config.toml
n_kv_head = 2
norm_place = "pre"
norm_eps = 1e-06
positions = "learned"
qk_norm = false
attn_scale = 0.125
bias = "all"
parallel_block = false
init_std_qkv = 0.0371
grad_clip = 2.0
schedule = "wsd"
final_lr_fraction = 0.0
batch_tokens = 32768
doc_mask = true
Each number is 128 + 24 x the weight over its row's rms, rounded and kept within 0 to 255. Layers, rows and columns count from 0. Numbers have three digits each. The size before them is the row's rms in percent of the matrix's.

# layer 2 attention query, 128x160, rms 0.0525, rows 43-63, columns 0-159
051:118143147091175115157119115130093145152107152134121113150135143171118124117095122124130114170152144143154152098152102107120111144113130145166102146172175105126127108172127126104153163166208110092128134117133133096137124129093158150062121127145099132165122131130141089110133083129120127120126125112110102118109169079132115129111105145083159126094145101141117128105125118116096139091113197120116116148108083141136142128126139161129142119127121133142048125113125100121131131161133138
088:115136128132116106144142126110109114162127101114103134139131133145133131149115128122069167102145103130136133147115150132166110110088161117128185138142126071112102101143135122130140121129134144170089155106122156115115120107105113141135139126154147119119126123117106142139132108124126136127125132139112125134151125139112127124102121117154153121123129098089117117092118130165140117135134138135122129123115119140141153103147131132021112000125142139147132135142124131117117127097101141
056:115131101154105136136096149133149155156118135115111086163101119143128163147139121146143139112069194070085147133148145105157139122132105116078140147157096155084161140078136102143107146086103138123091081144120140157153135108145107169121150123136147146118139135148110105144151139157120143131134119168136115154096145161139116172131140141146147116107083122154150158141152107133181108134088111161147144115179109126126122116113131060108108141134116174141126147138119116116126134112120109
068:111134101142112150131151146081105102145131111130135163128143160099143098160127152144060137129132065111142092126124151103155133103112173121140148132115137045140111116154102088135156139144138166168082148147135135137120101107113121116125092110111143110163118128109103139111104140124130110136077107112136143121171132148103126088140115110124113099147123124091133095141107118169150131145148152108094098125131104122132137123145144162065133049123121109130131136125142121124114130121075166
050:091139125141106134121136159126100136105099113138117124101198120102099080122122135140156141125138103085199104123101134110119109166164164085158149129127111167146105151142115144118084140140146148147104142104096137139136087150133136153116134137094122147128143111131141162118112130128116128120170120098133163059136130175132160148180151181138114140140125131145119103136109125143159114139120166120105139161133184163110106132121170144115108141123130124109177104072105126141144134118111120
050:152080140107149141164148114132137164119167175090158135186117162142146086110149114123140122116118124122071116143105154089120087103137092142162137128121151109088117105115140133115132145146135097130133112100149144168159115120110150122139120116117126117105149135140145097108156101157085135147130115122126170143110110137119127118137158117102125168090115109138073116143142134120146125096141144157108148142111062111158182122145093154199081121116128098150092123106103121124125150122140097
050:115090138106145090141133171127144105103100137138116083116127104148100124128060135123128119127132103170152125134123119165134138115150170131181135101140162093129128112176122129107069160164190156108153143087192122103095123161118146124134121151167115144130147107136135145151148142113117126118140132103152100141115196099160119108093127139119161157116087135129139159123149140148100141135137160095131084129115141109094110135111127155113129121136165138120119139163142096143141096155101128
053:099126111122139163075150135130140108135113152148169120129125125098107187114140152110142117138147113113178111138123152145118140153161152113109119094116131164123095113094105166187141165158153156147126106106149130111141150166102120146145105135142136138093110131122122157122130152140112077103127124107162183126127135111173137124123083116122120114120124160137159134115133090132152105051153103129121096165127186140115076113092119132095106126126089154160128108101134131131139104125084120
051:132094119100102106118106121116149135156153107128133139111156114117143103156118122128120133123131002124177078141100114096118096137125126155136136132139130084148085139119125119135087124120146089143167133120115116154090130097147125116119124136144141126182154104126161114123144138104155146151102130126121162107136142157112138109142129136123135163159140090092077111152127119136108126135150143123099126126127137124121175106141124167226115150106153122138117113122126135128147148155093105
066:116145159144162125121138119130130118101157103122151168123159134116121140102126133131148108141154052141146127120108131144089147149105108164160099108118146146130101131155104115132146138150115110112138169113114130102138130142185155106113134136087108121139127122166131081124142154121150109156130114101103136088145120144133102130153119123129111149121146143137109124118142088104120132140137148155107138110080114059143136121126124139253127212104127127087131132127109133115120140152123135
076:143123129127109145134123135132146154108118114121147136113143112117102153106137131120171103141144140154120124130129126155106127151142085144147088115119138188122125156123123152125143100113126113089175112127126089111161138133185122106124136128101119121122130135125135116110154120145153128138138128129128129138117129127114122130142118133120129133103141156145139146124107128085099152130119115129140132109113147122115105129107140133225148255115119129091134143121127125140129149156169122
045:134098090102150133142149113161163145140147147141135119162136145100151134143080171083164116149128098121175078129116177076146149124087131121129129094160107108151097141109138136104131147123097148107109134125177129123106128108117160139124155147139136158158155104107084157159107139107117127115106169120132152138166175109141148120164165128144126104121121125116089104125138146167103103151169114147113122165125111115122135074131120135116159094088150109085167114117111145136144134104096160
062:129125117159093125098115105111082110144133135122114122123102137089136149166123148100113184154142119120113104155145143100150130075117161119108129120087127118157115159150085101119122123187141148163098130124181159124087113124091130129123115112119122092155143136118112138170149139152128134134089156119125175134114106123128104150140130096136127100103095153106139126102136104159151115153133065166123124107143129123143072113148157137069137064112098120116179169120148130133117124140106118
057:118160133129136104146166128095136101109169132140152122116126132091146117098130130117097121107161056150157091117119127107131136132091135177177106141110160093089135095155115125112119178167115123128122174087144133109145122110166139112103141135113116118162110126104152090129163113127117124130095133127130090119151096130125143111141111125118127143096119152094083093156154110114126170127139146151116130135064111087128128133158119154184159144101149079113135109116166112142133125158132177
044:160141132155122136115161115093132104101098123130144131131130113099111147119096145117120140111151127140140203083106139167138143133136110148177115147137115149112171127112115131151136176131193140159128135159163121104111156137119109133187131141127144134110108134096118113139121119113100107133142101120141086146139166114154159124106132126140139127110130148123170130094107166130119099125119079087140054093127115128156123172146119117078140150124129128110076094142098095116127123113145193
069:126119113104115088133106102150121134134116117111117108104131147134156113152130125125094137085119157118124152123156129127159125099084157110127180148152119067121133137157127143143132131124122148157094139117098127112101127123076107125103122117156122114135167136110123186111109152119109141108124134156119112152139139101133145132136132148114131102123135093099123137101119124151141120152125151086133126140136111135126111149148114145037114000137124117145130147132128137102126117080106116
074:111138117094117145129173139074125123136143099147148162133107128117138112139118149142077140121156036106176127141137109141116109114106150131141128138123171048157090119111098086137154155175115149186088175136148127120130118135115153140134102149152152135147096131124113100120148124099116113138106122111096119143170145133091114102118115117142145116169131119118101084131128091150155132143142131099110112140107129083129140147138171155137153110107120112134111108116149104154107136146104166
049:125130107130183147142163106134137107105113128132188140161160132118124170094121174192139088127120145160132164118127163141142159125135147136143079111105118158091163116122118134128135141137147142111131103147157131119162101140120125146234141143122122120109099158153121114145114156125099080123106155123138128084119157148122145154099107104139147103092107126164117124094150146144128119109149105113137096179105143095106143162114082100119133133148113133129128102144106103146143143128111150
068:134147125102145111139106115128110121141094136111122118128150141157136130136130107142083167110108119153139156106120131140162102110111166141113138134138127105097148110124123126108101133138146154137096132131139156143083130158104123139119119106119124095079114127097110130130123122112099093123120127130125117142173131127118140119095133105119169091136095089104135139117113149157127126125113143096134114142150124148153151141143108132042123000153105101128138123151148113097097106106134117
050:123096160118089088130096147125128141114130111138065139133152139133165046130133125071100126144130099109100103132150089107098144144095147156166154155117144116114139124189131104130064118126118101128123129087129120165088145122150150129170161088154100144136115145180141115112154120129121160142149133116132124080129121161144098123152124134120146140134132091093120135153140179124093148113118156134116150139131078153122114136144128132123103125122161110107171153095157132126121153129120125
054:099090113099158135186136105195149129112161091166192074134113123157119113113112133109149089102107103142144125159118129127141106121147125151116097116165148119155087125150153149080131150148108125129152128147119152152154098119097137122098091100154085181151151111138141154130169119141132108119089154120118121129133110108121137143116152144097151146159141125160115144108116134121128159110147142160138128120093150156134188141122083166139168122115156134124093103163157112139137134125147142
# layer 2 attention key, 128x160, rms 0.0479, rows 43-63, columns 0-159
067:092154132126157088131069144137108130093073154134116177118168157130090123109166137126123114139147143139154130114124116132108169133122118114144147145136115129168136135123145174119122172109089110099162142113137161105126171136139129142120115110156140090114123137124126139189147131154133143119124116133156094120079154149127073114096129125138131121120089126136141131147116101119102131140177155116161120085090120121091091153074162120143118118127168152106117142113113154154166131122192098
138:131129167129139101128104149077144132113144129138099160130126104138122091132125111132122118126095053092147103108135108130102123133124113168143146109115172094117135110115103088134147133170116099131170161158160089135134137108154157115103126125098152152153085158158172101127108124123151123125093088090102118129142159136142100083175115130113112163140165142149108105126144080115096104122143140068099123156104135104129134164132176141163155149108135128125103105134109110137114165161139139
063:131139109099084129193141160132136164160132104095134139156112103153115102128132103126093087153124147107091151096132150152139108102119121136136113123113142118117128144092111120115104126165107115106101111143133114163158109101100136107123087155127116160144138142134153143138115117116106097139100098169094156126172120140134093088118150117121129110133135162128135114130119104139125117168136100107100177147108096097141194123152156134099143116140149063109095184133081142085080126141141146
071:136155165155108164112107131096141098123130164129146150157137084129134165103099160083131096129133095166142092135169121092094121170150113144121098104154128148097119097132132082151126080126149127128112155078107145113101118124137116101117183139146092120126137121137122156115083108093114191124104136113126118118143103133098147107162112152133094119166154129123135118120095122129113143146170143108106122137146119153108099140099133107177089184117117175130131088146145115144161111138131115
072:092099127073145151147161137127133120151118090147106123142124133107102087133078115115133112128135126148099124133132112205120134119130127127110111116075133148086168136117110123150101147169118143123115143147120121148117140142112132068090117120141118150144142121130111146088110166106129132182111134128096182136084128133130187114151098156146136152156143146121139137137138145108131114109092158098120148147099137119120170116136132196126115119125108088144102116179112166130105146167147175
062:112143119148130100149154079146155102130165118119129141125115135147117145130186111154097148135129172123103178152157121106113152115054147111105152135152105093111133143123139111106144137106099138120148181137109183147119092139125118183110095110134118095134147131149127144198122114161121161113122162145110067125160122145143143119072166131132141107140100134148106164118112129157153128110147131108167124115129112091128124122136138136126118160157115106163119162105127158095100128114139088
065:114122137058117145099158125111173117106082133139142112138158148105098143166127156141088141113165091116092140119133155156134186159152153136174118139127131129134151116140141148165106110116157112124112182111120114124153166154132114123163121142148164151122149140140118115058108130075137108095144086144100100153124140108104145129138094109130162122129153091090106141137130148103138146128136172135120099130114188112136139139083122094123163145156123137145168145140136120161137133124137160
061:115104150073122123155149131121115099155090115138072142135139120126169127145093123125143128102137085124135140138120167178142139133177144112150104133113143138098155093121121119163105129137176116113108117100128142100123157163124127067101149147092168168106086116145110151100144146101092114159118111145110145126113140113086099121135093132114142140180104131080100136116102115075116108138115194082142138121163147142150159116147133142120123126156143100128125155140139103167093120132141134
056:105119101200125142113148101161162158113105126149160116095104091156134148095137111124136176130168148163136120154144129130124126131118146114062100118157060158140129112130128108096121106124161162123144100155133126108131140137148088119107117083160110137126137132101106131133081140139141151135143169107154158105137133128085149142166146125174108108143091133149157130084148107091144125116123104155173158133123148150091107104131159161138128186101146132126134129128140134156161136108135131
068:126161142176130151132164144158098143114171141130146122114118113147125188120143124144183126145136156135085172115158133102094133141143112134130097117181090179146128136139161122126115143095111140102127133100103154137094121145127145146126140091110119120110141090131100159124106087112095181111128153123166141154128106135140143166094138121173105102112121144155127150119129147137129183091120080124140127101163116141124111142110085099125106176121149190137142111139117152148166095126124111
081:146109136189134130119152110173093138112144140154143105124128127106108142135148108149147107143129221156094142130159128128147126148128154091094137116133107162095128147138155165154118159102119140107109073098118115142109133174102098142117149107129100123106168121093091160098117091129138178111134155144184155126102102116137156150108117123153105136129154144122163130116126144154165129120100104147160118129186137167116128099100121113108096103140159147154106127131166143110149113125137118
053:123114134126135116103179108142129162167194163122136094111153118094134132132090097128127155107151087100137118135103164085117162087117108149140116098119145133144097105138121112128122156147169085151135104151113170133136095143131129139145126118140134180093159109103134150137099117090140139121133086146136150112161109156090096144185135149129127135167156094132138117126116115120117157146157147096107108140113126084112160094072159140108138149106115154125156100107097093120136134112126081
063:173140146113150155095156140101147104139118117159134104165124128106189176104092121095085115159160057130144092086113117143106152131155136137130136094100116117151139132122132098141144111101129117186108157109128115103131136108128120154162128145125095170125143115126141124111125154116160170171131136114134097132180153131086061094156137127145139104137147163118160148122133148126137152110169127131102099146108133125142170158115162132134090130108114150092155106112136121155134126115107131
065:140145144130140148091123122151171131107170161128129119127140135146119147125130153097127111147140144113124096145159111101123169177126094177127122127168117133152108138124164136139146120126140123119097126138136135146135129148169093123118155094139091120113135126108145134113122132133115141142107119136171120134112074135100145162099134135175148122093119120149091114144157150135101168116121098168152050145159183104092064177087174097131104153095131127152124087146127126125164120162134104
059:110114173095143119171113157115092095104156126120110147090133117143149135164122109113122123128136165099148173093114144173144103166144155143177101115106149123159162134142172153141116116146111086130162152110127084153126143144141122099146170142135132100143161129117110099139153144104157106155142149146162155121136120118131092123130110116107097113122157098102144142169129128140133127178124139099145152110190205129138123156122131084125126127113076131084152165134135134112124116117110152
075:138114147121157145110091154107130093108125126139153132107131181115075077155137111147113131119124068103181086129085116150119152116118132139155164105103168108103124117118124138129119125142145106132119142166150112129142143072126160144135095141144131157123106135130161083118128170158158104148124099125124138136141175140058124092183118090088112152116121125138125102119133123131133104141100149114102100134113136122187169164140161137136151091133137102127117117135121139120079134159125152
086:136133139127106152108146109146171123108109163144124160113123109133131175122114151099153114128138135129127103145152094107095127152126103118095094137165095166125151110121144167141095122108144131077144134118111109114134112150131104081120173128129095128074121111109124145123127126104103155128115133147136105137091088142156135166129128162162126104143145179128135138134129132118140165142160158142142102144156149146103085142095152121157125206098127166140146060169154103162184113136134141
056:147186156124113091135137115121117172101111094118100120141131138166153116149074140092127155112138151098170141133096088094131103156176104123131108130159142133135148115119111125149081150151111116070142150115130169115120124174123150144144142188128141122111123158131127147172162140124102153116149132134103076107103130121149154122125106162120087139113133121129106129162115108137111090078150142127101128128105109125177147108160116155110130130100112107085094148158151106109128128120181113
069:162113116093170086115088150109116099127114149118127117144115138122128123143143137138083113153142076141155095140101092136101139123190103124159164120132163069135117156130109117133134125151134133120138150124141136129133145085099163178152152169116146143138117140125123103126101126116178119110122091143069062171091131112087074108145115147113150145135155102127089112174104148121130155149129152108128095132109136122143137169144131106129143134098158123104135160145141123115092105148114147
063:124093132129122178103164153134165137131097110118162151188116144135084122080120163121122135135133092114164096153113163079123185113162123120126139156041139098155159175120091153114133128125133135154115147142163131172101154119125124105168138161095145132154148123107113102145127144122137120154137150127125134158155135120126141127114117135169170115102118117147155118127117144154153150132080103135157108124110135105142133148119084169105144150132105142169142115158120115122093097131132140
061:114090116180118122128093117120149160115141146133125122133152156116068134146149124130119126138148139139111146149123112081091161153094115147124130150143150096112163119113147155112147129088150145113119149113129134082109118188121072141157129142166139105092089164144108163157115149122119113084169118087122071122123111157125159147096125160138122151125112105138092111144123142113131104063167138152138070132117135122102114109145151092148134125148125137116173117095167106123152117149115145
# layer 2 attention value, 128x160, rms 0.0504, rows 0-22, columns 0-159
087:134086102150161169161138204130163121116120113144133119121119106114120117146142101138138140116146135152158100149096138159145132094148126115145139140129174126130145104116113153154133093125137108130144141142110070100120119128131097107123132154133137123141064133190136146116096135128172149096125104083097122124148137103080123119176117114130086143151093146121126128142159126134137048118129177132091124126110167126132142120136153133136143123099121141100177146123133127148099081151177146
093:133134179128120108131145122135125120085111144143131157136109128118123130093129159128141127152101110118157127098149117134117122137139076214114106090109115129113109133109127102114148154150138108120150127154167098126138153114182148122103133109103157123129120183120153081132113122126127120143132116098113143116116104113093118115125133109144112172145148126146107108156143079124092163129112137101116114152122168105118112191119177137186157160120130145133083068141100096126095143185099120
101:102137128103148105168121134148126144122164136133127122120106182118089132086113168149118134138139130104168116175140134123123175126134126143109118120105128146182125210119128160096103164138087123122138128129080122147162153109149188138112101181157104080116174084090120156120143111147117150105139140149139129114127116107119100126097127128136164108115103138171167157157135134117131165129165147142169158119169167142102125127110127116118126130121119092108152147137135119118155136150106147
111:136180142126145137137141159125105114158099109144148162117104069168135124130066127114122125099131145130168138121125149125139131130115142136116113183103138116123094047127122126136126154102087134143114143104156134166109058133148122105105177091140119119092132141141119110148145133087083185146104132120146140143127116137151134106118158201159153132116140120120137114114153122116148078145146096083139135132128118175105127110127117119146075121131095149141125105145114133134140146107149132
086:074177122126151128172139136149169146126104119146083128135114111148121118166096090131108130121122111154159115122106172125118177151122135129140149176093187113151147083080115136151110155121127087135130129146119116129154101122144160126133121121133115127099139127140121122163156135101140194120104101100138115172125135083131129097156148153149148152122121162122126109152159119138139060127144141103117164150143118161122121128134133119148067124132099089136136131151109135132163153132189149
146:168181122131155168089131125111161121124110108095135147131132120157150103107119158104106160081110136101131114136120102111129038127090121120131147177132151100131117064161144125137119170104099117136123149114128142145101053120139124115118149079127139104121147142117126091138122150094060128109133121144130132121146131143135194113096156158143157128151112116112127104113164097143111106124159111105126120135126097124102133124168146151137101121104098144149109139121110113127120156107103119
135:140099109165118130088110169121151138119174117073137132102121160105078100100190139154153102181128129149160119149127090149127132136133119108142119113135161110115160179125098137151119112137139129123144141149106087127138151118119162103138078134158152078136110126141143128130133117140160085077131099130114132133138148151100102149115130076093096141128104123168143139147111125141094129124124171125114141136123129116159143128138126112108134121077120066113126180117150132064101143137113137
094:123122126115080125096145146148168128124128132117117126136127169115109117118165150181152127147130118093100127134110126142101136128137112147127106071122095121131123207150121133121122111165114128105138135107105125106137133102118184153143067187147118086119138113121133146129150126129156082085135130174130117107117118130107090136112102102122140116129174141166119173157096137127105208128124127182163133105153117112135115114117112159114173134122131107123116171130115133117100142153087124
071:074159148092129136157114140143103123135132110158126138158129127180163141118085136129134116124092106090138141082156093133129142138127145176132118129168128135105114094118139105094124154091117127141141123146185127136107115170137100131120162109153129123121121138133134112114152166091096136133111156103099121097146130109133120119103174153125123155133168121132129095103156111110125081113174134061129132167135161133121092125116131124173116127177102139156131093119077125126118193123158098
075:101108160092160112119129137124144156112122145143093109103111144123095132146140134154118122123139104127136098094114117185148195143141115148157118115129144109094132130068102132109148148129133113148150140138176089141126167103131164153132102099078149127123105167129121104147184171138156099120102101128136139148128135093119073122158139123113134153147141139144097131193148127104110106102106129133084135167132145132149128165129152111187145167121134131100145116131129107099133162178140141
131:111106110099132115071123121143151124113160131102127123094122193075096112084159148167136116135130124127132122139131077134117130127137100145146128088145105137105129186139102141133117117137131157123139131141108120118153183108117151129115084183134137058135112129129137123110150134127151071085134123136113129113122120132099123137092131083094125145136118130148137132165092110140110174126154198139133116118121116109126109117138131146107148129098118090136138144111171123083080147165087117
104:125076106160107142145125160119160128132139117122114136112111125076107098154142103127121137191159132170118119138110135148149192120130129120145147131131155110091136142084112117168128075168177125135149123144137112107142162127120151114114099159169131128123088124149141111131146126162227153106138095116098151122130139133109112108122110101135074136121133147138116117171101164139132113120115152159098110125115127146152140136127149086113148134143151086097123149101135132094094125159162137
108:151130105108139121130132111132109096162105118110161106132133168137137117156121153126132141096133138128137148175122115101154122136097170060112138154126109132145110135174156158132101125128137137152119102096119170099104100110070111143126129109148112105126151080090087153133147119110091144103137136186137127130138135143109168154099120130128151094094091120084130140120110162166147115120142132141137117106144109138116119064151083163087096078109104139169167147144131140128148103093122144
102:146088142125091136152154160117111150139096133143121118133135124100129139176153113170129159149134136158103153132103128146143152059168120147104143073118101133108142138117127110144158084121155146159138134134129085105112187114124097116120118144129162157161125127113125124142048102128152114147121117102123123121136123117088083095095108092124081134127150115128089117101100123123133140113130108150085079133120138136148123132143130116122166146205164146121106122139102138133138100133159101
099:095145129108159123113113128152159106137130123110119127123143159136093143097131156130129119123122131114095140153145138135116184192137120102141091144135128130159126173133149131117097188123095088126129107132095139123144097133140189164103140111134106078097167100125120118156187138104096115073111138156161122140131133102153105141144126111126163106111116144176176139166148129107123137148090138102173161142144122135118104122129130111109120129107081072124125173140105140129150150110104157
109:079162152083145127132118092142103105124119137131121122137141137154149158129084131124119150112126140122114135111152137111106165134129137153117095182147116122131081112165169106105106155099085120111132142092142187132138110170162164165116162140121107097075147139089086119132183143117094171143111146142139130124117093091178142119115135179152185123120125138099143117161118126125156132146122119092137127134137136155103107153119131137121098128157075139152134113140131116136161166103143129
073:136152145108057115131132110129097138159130152115141117128143154148136131139075157116113110096126131110117143147127123161172145146100110138137129121078156125128115072102126116107152126105151166137113154142130112149120098103135085110116137098194127099160125122085139158158056135128092080125133163147117153137129131149121135117114117114115150088148081111126168176153113102136142153128122127112122175148137103110130142111094132179139126136113160145126122085109090117102106112147098162
119:139126130156033146131145125142084146153129121170128111141127135133128148124116132140143106139132133164139154130131163127133127106174142119107110090131095147102119136134125131137138093101148139117112104098111113098098166136118074117134122156085088174148151113124131125117077092122163125128149139151146136119105137108146111163133108138116119118112156166112147152066109161134166151121114090167145114124117146159117134116137085136123152149177162133119109106158146150183136074106166108
083:169147144141065156105138127132139127096166108085161169148118138135184118076145162101130143138115139102119127125149090122125037118121100168122162129137157124140122101129115129108123133130132125113114149113126136131132098110122113118155132092139130108132103187151140123116060124130117101154140134152111143123127130148108166114150170145127131119141125118133132119133154065129127164119135092081117142157117105113114149143158150115143159117101117147124117110081079113130066146126103120
080:179123122110102146108141097136062098118189133094157136126138129139151156109118164107152119128138151125136137150154101112113099119113123106109083081156062139138128141185115123131122094144149155119115125107098125125134137124120115105120129099126134146165162109131101155105112108136125090115163128184151116116127127156136162175135122125128144140134104109125177151122082116117119206150133106138159122129154139132138081105143112140113171115082141164131136100120137121152124097142101098
121:124186135157146170079133123125155120117139117092147168135138120168150131113132150128125120106109143124183131147127087101140103147110133120110125161153130130149111098158129113131116141133104125124124128101108147173141042121122134089106176082139126057134169157141127135136110127096058093115130128162133139141124135165162165146117154183119165130142098139118169109108141074149101115130153122099138148126136123146123118100151104134118122126105087133155127129132114125117133146124108111
156:135164144144109138147122163122091135148117118146142140152107088167150133140087115100141111122098141129152152099141128109122115130128149099110127157139132152149140060140151131127130132104109126112123131113135132144095082144140087117137199054115109162114153139138109142127096096102092154140141153158132129112129118138176134132142148200153148134126138150111141129089158140131154104125161093129144156123126159145083136102113119145145092140107124159123126103156085119186181103096144121
083:144119077134113149117132100112147109141142129092134112140112159120090115146141109138134146127168150146143142144125145119118124108117165062166150182135142110128101146169128151140112111130154150154105126117123156087104110141095112118118093151154114127127151103123123142125169155153155107078134136155142106141156163122136170142105115126117150113132075139088113141137117145148170134143132182178132096086114132119140160080128103147081093079125139125145125184107162146119145125094141165
# layer 2 attention output (transposed), 128x160, rms 0.0491, rows 0-22, columns 0-159
098:162109111108122152118145129131133129129120158149170084131136149139188179084124148131129094130174134100129158097100141095066128120126096132146119118111106127148111106090150107125115194119116140148117155119160140145184139140110183144129108113131129102102132136105109093114105110153116130153117138124162160118131119149125148123124173124088154124146120123138108078117148105158114179109162158141140120127070106073138103135123096138174110158119143094139115113116129111133151153133121158
093:127135150148136129125129118133136143103135115127131148138130110135110115114133134100177111132125132148129123130140116147121127148149120128130102139144144151126129140123129131116129120118128116099170119132111116129119129143158130115114135139109134139151129124143141133137134139118149130115133131121127123139122141113140113130128118137128115131123131148151133136129119143088113110134115118127117140121151133136127144110118126128255133255124123144104127129123142124134132140145147101
098:117140117149127132087142129126134104095161116112107148132125117128073149128137131169151165125137202102128119165151074092143119124125134115107085139125127200097137107122128130177126129182126148108105121120160093116090110145093130104141126109120126157098112152145123139133116143117128107125097120138172113137118123137130108111121070163127104125120130138123130100110144135147152105157121087097147088151154132159190108122137118127055120106122157174185120133138107118143137122114123111
119:145148136114127083149097130114107169153138126112083126140131125122127088140159106182129140123130118132105155125132122159143155136109099110120148126093129119107153156144098160119128073097129077090129130143079140118095149123169099160116124153101119103178142126156140090104145129109155111128173133148082121135115136155128116162142125059146162135148124140117125203120121196111112139142112147123144129121107129101116146126124140133175150144154139104097149153141127182098111110124127153
086:162158110105132107142116131120093118159145148145162135130139146125131126124141130188143134122152110115110153127115091107114146118117094119129112139082125144092104142129114156156122106111150091083139124139147134106096142143147128158106116131101125111149132144165129094108105120118134107125138138140136121134132130139122111121141140086120155100143127131101119158119129170093134150143137146118156122134075121088153145120146128162253135232121143105107146139132129162093120092113118156
110:132127130137110074125114108095127163166139113132076119124140123102120074146123105144087139130129000137115146112105156138127146125109157143127137113112115079134123138154114127137115086107152116129141098139121148136099147121174120165113155134125126123171152125139140097128155116113160135153153123149086133119137145144107102130139127105117148177153141131106129179122103149117130118163104151139127142102137127121112152121120124137159176135149159115091155139128145121078132121151136140
125:123111109119133147119152100142149093115127123152134107117122147124140155124106135123097138112139053087113100147098144109077093116084137161140109112139112139142110106137163096157129159161120179186139130108196162127165113134113149110148119083153101154084126133113119118134103121158106127158093121126162148102120112120135150093110141195118122131135133131113122064109157076136150135104158134121140112140133118138135096125142123138134111140122162156173113092092128108157160125135131130
105:102117120129133147106144125137143103100153121114120144131127135120096166138119137097155151148140169123151101148143119095134100133143172112132101146155132177154118106124153118150151138159134174141126110117177112151133107153082115094147138090147133180088125119121126161144113140124109130138091122135164138126110132116139147133125095203112069123110093108133149079125131080134174092118140097109126139154176133178150114146124119106072123138111135177170095112120106107150155134118129103
075:129140147135142107131128123150120164123128125116130137123123115115092096140140105139159138116121159148119135138119128141127127131130092126121130144101143144110132149137114157121123123117123103093143123131092137134107133118173127133122125137105139130150134130158140114133130123125134129126159127140102110141128132132120112121143121112121139131123123133118142174131112173109112134157104134133140126126136124140124149106131124133255139255128132115096130135116148137111130110139133133
081:139144135140127124132131126143125119117139131137149144131123109138128138127129137120166126125139152112132131122130088143094128132153107112125111142122141161123127133132134134130123120141135129099175128140142122115134119144151126129123129131110122132121127135137131139140107121119145124120110114112147121135111140121149114116125119138111120104121121135129142122126130127093112134131139126107130137128125131120132145131133132142255105255126132131123121123139131138131121130125135130
131:103123121141121146103146109127152104091140108132123145121119131143119142155103143090111143123135081114139096137137132101116098120130165114132090124165133119168114100138169098139125152180123179161153129117182139147125087138092148104144144089143126168086134106099090160149104120141115130157077125117172150121101121126159121109127103197101081101100136118116143077102153069133143111110137102133110138137172129175152122146137140131121116163127152175142110126111120094150147135126126120
108:150116123114142158124134135116126071117117161156211109133136167128169185103120154112129101123151079114143113135099108100078110153119109141140101127106139134132095114106141128127120167129132141160137159131166135113164123141103161118147095098123113131103110138122127134111088113143082103137099134117181142112139120119127143122132167146125138079122115134118113051117162088139142145093159142110156129162088119085146115137147104150146107141106117132152115100090127132178152130113114123
095:123133112124109115121127125115122134150128127128092120126124121129143125156121116139070151122126092115128129131134143125150125101111157132123158127136123084131132122136122107135127122137129145159101134121139140135102123124109128139132130128135136127126130129107117143126123123124131124140116126132126129127135125131137131118129119132129138125130131107111133126118127113161137126140127129134114130124126123135129126144134133123000135000141142126125136132128121128113125127120109135
112:128101131140149157136134128114140105121140145119240139128119131140131146095127160038173069151138183153139120108114129151094115164154120126136098139136158156135104129092113143114137161132119122125139171145110127115180109148099153110145111108134139123109098118123147160120134163144098130120116130107136146128166139106146161119109150140153119113134106124158133069157132104125125133103118134126145147130114121098117127126110102127142115146084084099147094100109124096172117153115135102
103:115153115120118109095137119157112131125140114122048138124121099142107138160125103232119186126132173073134130149160089106167117088113141112105123135103116168112142126138122124187142113153134136101114093121156108130076128110109096120095127132123123155113127156153107129144115113115150126125123111145140107150111128143103119106139097160124111140118117126083140158102127136105168094161139106100137110136134153144163137142152132126084124105150168157151134144150105150090135099113127145
127:126176132137113086130108133130094167136127123134069172134123103136096096156135114182128166130105138133139133148166094122203147135121117085105153138110147119101147136130103159122129095135134101069106133137084114121050106103130103134102124155097138132158139133162118142140138123089157123111140134140124108144133134140095091133159092092130133117108134138109141181109124180121129123179106111119123121135154137152158155115148133127126137112132132138097156155151123167093101104112105140
069:090117147151128116135118106118159136122164144112058095131137120127134102151147127110120123104137112161127130116123157132113133104123149135098133125161101101141137120192134124112115071123099134132142124127117161138176158120161129107173156134097130142130143098120139090121205140125125135146117128147088115143115114149145119178169101124116113157127164114134133158135118166131107134136112096163094104064173120103095117129132132098131169172156139136142140159149182108129098148105172105
088:129122138130149139151124126170130132132114152118140132120127129142131169120142117100190094158126255136108127115149154146148136148143128113146115144153118184138151138119138155113133159131136124143124109137097131123172114132101097127141111123152124117118116117096125150126152135147107124123146141116129137135134112132143158142125140125141121116118095108166133122144113126146144114093122102134145147137140140126120105116114104093053127070104090131139108130129117132130133126103118127
083:108106142142131114144111093137147150130130116141095108128133134105100073141121110114120121116115055152112129136104184143134122139115143173131148122143119088129136125153150138109106116098120131151145100127095159158126150124169137126135144139124143137169147114131151108143176134117134132142151123150092118118121123127108122161112133104128133190135136131141110168136093154113138112134122130159124131097156137145104128096115135139224164255130138144142130135129162136118144135144150116
080:104104140145124132106131120148159148106104110111067118131108106133118122143124113106117132144103191128136115129154156150159112118129158136124164130172113121144161135136146115116131140127104148166120097108105133155125130115116112113137139134159130134107128123089123139146146131132134140135127117112118120125118121126146137137102123158153116151118127114167136130128116113156135100122121094143110128111172141160106126129112142098000129004137125151142118132136119119129137151129133111
124:127130122123121065124120108137134170148139092122035084127131130109105086159125101176094157112113056116100143125123161151151119100086146153130146115124112116133167155157140141148120093090132129141142098133115169140094157123168108151130153132116128143139144131121141085132162114118151138151157113158090124112115124135117120135108122113135154186147145116124116203110114167115132114163114122151130135110162131140117131127122142117122151129164174135104143158145139138095127122143150153
100:127140148121132094142132129164112182151115134109084091134141119118122121124158106158165127127129255134097158124114142160149159120120102126126149129112107175104160163136121158125125109090131094105121090135089121127139160119179092150113121154121116101152144141136142093118155123133137133120176114144089116130133129142116154156123133096124172151128117121153123204143108177120119130141108118130136135118118119116103127132120114097129153131149117114105141149136119145094124132143128156
088:125135111122122131129128137106115110154119136142113127114136141126161142132123129132078134126137064107129122128117129113124125117107144120133146118135121076146119107132125104129130135148134148157095138119154139129132115118095127135133132114144123112121128126116112129118118107122115130146106130123129141118129120142123128125135131132120130120126133111114116092122150097166128140120135134126113124142117115128129111145142131134000131000130135129127135132131115125127126122120106136